Part of a small language model's weights.
Size: 12 layers, 4 heads of 32, MLP 384 ReLU, vocabulary 7360.
Each number is 500 + 40 x the weight over the matrix's rms, rounded and kept within 0 to 999. Layers, rows and columns count from 0. Numbers have three digits each.

# layer 3 MLP down, 192x384, rms 0.1, rows 160-191, columns 256-383
536495543527536515492498503509508522506500464523460565605519577499495455522529515517418503491502483508499481425421512497440497581462530501543510509520610489579652520535486587482310498455548477446571510515434546513491494564342496513495444481499497472515482534416507468484511507517501442500520462599388479539474535511472534547504491496531518471381515411527502505498483481501494479493492
406500526562490488500459436519498516500506473504506456421496465500507472507566506501463499500489502482478507499452486488500483511435479482412547509593516485422448543476518414607431507504568503465515501497491494487492511406557494499504474507422503443496497493539479489548526478484493478508507426461434498427540405495566496501486496511456494494441407548531510491500498468499500501500490
526491460485507497505478409440500502512497490510495440527506517498530514468609491500533567476495520496498508457623458495425500471519511469453451502548523505467436468486494497492585476483513556520540497495450459492501501435558495499492438503474495566502515482468504538528503478459503509499458448475507457485493517524521530450497485500497510529495503574500497510502482435499512487498447
595516463501466501504506497472503479501500583500464540535512488513446530501426503498477531499515566524500528438484533487582499477516501428472540515446444501589474520526526571447475491477562606435454509493498509501497501582468521485530526508470467470498491497468507485487500542518500483499578577517541510488499553470555506588508514495463500546510560407430504502498520511497490488506524
504499486435496484493466394536504496489478493502498537506482544500514552495459498493547553527499609495501497604615520482564498500457492508394433507651602498534543475487509555599339508520453470410576521515548489499487484365607482502482486505617503506492495527519492478441498544436484469506529513423434481444498573520647498559518479502528509501621420544560497519501456542502509487513443
454500518430493499507490410421495499484504446505642527491497479508522501516436502483552473504520569486517495456568466511529507501446499519496492494522591484542588488504503430511403510511401501557516486503405487500504500425498492485502488495568502530500480555565461466437479487587503451500433520553566475466492540518512503596500499492536501508474573431758480534500524596501497492501420
470498492484498522504510471435506497517512489503492458537512542479534481515439498495486475493496442494501539516244475507544490537497493475513501470576410514518573540497489531502505519492459478541464500500505489499506500478491493501499479500445492462503496451502510499480501494585474529501547446560565479516525523538499516431502501506493500496533525576419502517503525536507537498499544
416514433472525488501495604532505534497516517484540504596497497522505427497574495498466491504503391504506516429429521503552501525547480499549514493447456500446485465504498579452512500440500532455463500513467473493501513538498521502495470505498504552502505510523474512518505485434478451493578439539531532495495505511498512444503525507505511496486630525494505505499513531508483520488516
473502551444499514509498455517497498498508542501562452488484483503556519502466495513564483499494604498512511532489454497472502510533493521533518499493479498523453486523502502474504497493485454399436524495543536485503489449482500497490459494505500486495498382535487580417480504525505497503560472464583523437492531537500482466499505495487501500537488475397476494504502529499505499490480
478499484503482500483495473507500515500498481467479471471496453515538518495459511482498488474499356498485487502622473515415498449454470485526465496426410498520334477500521468449510506526415481343314491494485395499501514559438491484500505471581512520512488564365512472518480514411501551496457433401442569520516477523457499516501509479491489498478468541524493494503484494497478474505476
534491451589507500502470614531512485516511510498505483544497547504491422537417503507476525515499560486497505516422516504528502435507481484534526487522484490494543446510501494484499513519524508483417505500481478490500508513443484497492516484601503584508520594477473542446505476583478426486529464639504422564520561473715513500514499504473502487542477454511480517502387511509490498508518
523505581582505497500500496515490495511501521501520552455497471510487517504535503495460509520500411500536497459527516512478502604474519538472548499512426492605514505487492463581429502532472482478446518503531553493503486391552499500485463506495499415508493578487507503458510514577492474500538473496492466473499567505503503521501526502520487502621470497455503497511383525501497496503528
426496508446460501498509607455503485488484519498473545534526475508513491482404505499530516499509458498510495490535501514542497621517479506502521502556550505557613473497493529551500516484528478482423504451494463474501499483488502501484526538516492476505513480542509399531506551484497565488410522533434401417522427553424504483506512499541499512456411457486498499496559585496501501507473
535510553472507490502490493529514486506497483505469533515497545505517417500635501492405482526497552505496510499365510508538501502448479499564645497423433504476483491512508467408530493512487465572495495497504487492497519398503502494509483499437495379521499569493495433490485486481488528505489327517455434476502502520482478383502528501509519509424538491558501511502449502504505511514482
404501500442503507495484414594493501493498441498514529611500433486535460500564496501474489487500521499499513552473521506464496489506502458461513494538496501574518488492510384448456506491486486499470462503550517495502493487517504507501472513522503473510502605448484520515494546405512611501501562471517553529478487538513495538503500494463497495501573481466485496501425520503515503493512
431497464383491478499498497430518498517470606513601522529507528514493405476416499494480467488503535510495491566293485503458517412470514503467479527482563506492452508493511474462526503493579423477507484482569549509504484390604496501497466503443501522494512561418496601485498466483495521500577508518575530527497567487497493506515502499539496522407555629465501508499416504491486499482492
478501485492482529502500499448516505498500449500428495580504477487484558505382504506470506506517393495486498496492483497545494449527526501435418511628586501471511564500498519493368500415531523565635506525487496505498481681468529500497495498517499537531498407471499502480484529510512475506486582507467535500497558466617492614499481480493482497576505572431512496497445596507506485470518
474509556487528484500520576451490484508477545515513525507522544492470485494535493495538547506505501503506504466405525506551498547522517493496562514531651501512489490509476482533541499407443469444555505490564479498497497639587498501506513494499493529507512546535485535437490524421501518518513408557396522444500515483599476554483499503498520495520548641521475503501569472507463510513475
561499463537497500491508451494497505498497481496568524531492554475482558508461524499562427507506535509507488506379558499506481431473511438618532486477495493542361509466532419490488494467525484499565518531529579504496487547551505509503486509520490622527513512537524514476529545613508565504521448571560528522503379481485512473497481496463503482303533399261499496507550529508490485492593
507496495603501497494503511480508506493503411487585472382507497496514496485453523493549508502508396497504528461391530506565497421554563477518551511555416498492328478550499584478491519554529555436536524499524545479499503416402507488503461481462501507495490491588516554569500491488506384501431489605402539462482505490476512422496516498503501481482403466486513510497515474496505500504486
522501389562496499492502457501498499498494525492514598484497508442495525451476492492543507492497518495529492474503540514453508386519486519463404509473462501430589459506492579467552500478553563469550497490520565488492501509546494505506449519480500430498480428582496540525505545477490434495503470503586488473487462499509497472518497485538499492467596489486504506499449473500513499502487
561500524625505521500492480552504503497502487504482476462501429510507558508461488502493466506510459501497492498503456504457499531545514546496537509622606493471492483497503609509389515539433420491499510511551598480498504557472505512500487522567492564495498455535500540490486500506494439502486555531497557468497471502454519424500501511530501497535503493421502502498540486512511503486532
489500596459503506495503619509483509501500484518512428433514485516516469494514491507466413485512511499514518490559421485481506534551490478527536492427434507558463502512495564453492518422545506526557497487429486498503502567467500502498549506587497454497507487475496551582528447518498390494514425533457478482500541478497503503504506510502499503441441474522481503482549497478499515493528
494496567539535484484501503599501531506520534498500462511465408516502473511522520483424505505491522500498485476650496510493493535451492516590521494538495497526580485504522491397618493545471545504552503503483437510482499422489497495488454511499503494482465577573498487544504482436525451514402467504468617490499517496484513533499507498520509504544484461552503507509459524500478526511520
597495535551527500501495573433494477504500484486604540529508566510490448505431496507417493516504507493504499503498548515521492574543506490553582515521517495571476471501517643565456495536595482619541516518387474512503501400557522505534580498569504568505507447616504470523506532532505524485514538492526481549499559496562501515509502502470499498601550560351504513506619468496504504509559
524497519486498487502486469457498499506506528502496578361493531508474485490468509495517585498498395491495484497477555516482495469413511517506533483476318502517575512502497589568521508436469471540518479466487470516498492607362499501504501538474516469499484552498495466503482559548486469498460448519542432431504392501517498490486522504539499506488454473499496490495459494500486534486452
500500496450526502500505649542492501496498482502423557567509539496495451499427475504529479484500472508498493473449526492386504481577520488609493460525477505483474429491501566425451490496479570524636494487437512493503517495489498500510479491459518551518518381512544478613499558480494503504459552379517553509507543509424487486500501489487507498608534465601505507501406487495506483502508
515488448537495522490490526278513496520494528510561494507491534489508496496609495506486521516485481491485497377428476506476501488424522542590455471401455500473487494499464537647494501442348447548565478488472511502499484594414500499504545496507502504481517347527531469569484509528497621511518496581486458454518497498553515394497504483489515482528529584476505509500440451497496480505502
597498493463509497497510434513507494495501556502470586445536551514486553490430485510508500503508548501502510465402535511527502392491505495500521510506548501621521477499491504432578493423571474496544509498513497494498494581487494503499455536472508501510506544479500568578508504432528551501493543477373518535501540497561499445504498504476495506523516597377494507501529448509492507504472
496486442453499479518485445479502499489497450493436571496499580513525456493568495494454532502504399498510507334390538501522503464473523495492588490490506463540453450479519514560537510525473477522513466464531553502481503521577533494498505524530481462497503555599469473497491530468484443491518371523528578446506495535499505528497485482506500456481379410550490494500523493498492489518525
484493485426501501497496612407500508497512541511545537433486463477513616498458507497492567495475540499463493553467463492566503539473535478424491521478497501619536467501499448513479453443482443462532513497416443464504469413711486496503563515480501452496493455432527504361494542577494425496439540432632473441494436546509492524496482502469501488524463444413496494498473501502494481498473
542498519479494486497493473501504524508516472490502482494486493512606520520510511495485542502501534481501483508503561502523493495525494474509487480481501522460513498497507507498471505505521477528489484503465486521501497490557502499500483504477511522488473483522492484488501585482505486499494474504464500494501495589485518475495472501446505464500501490531499502505497491479491511508502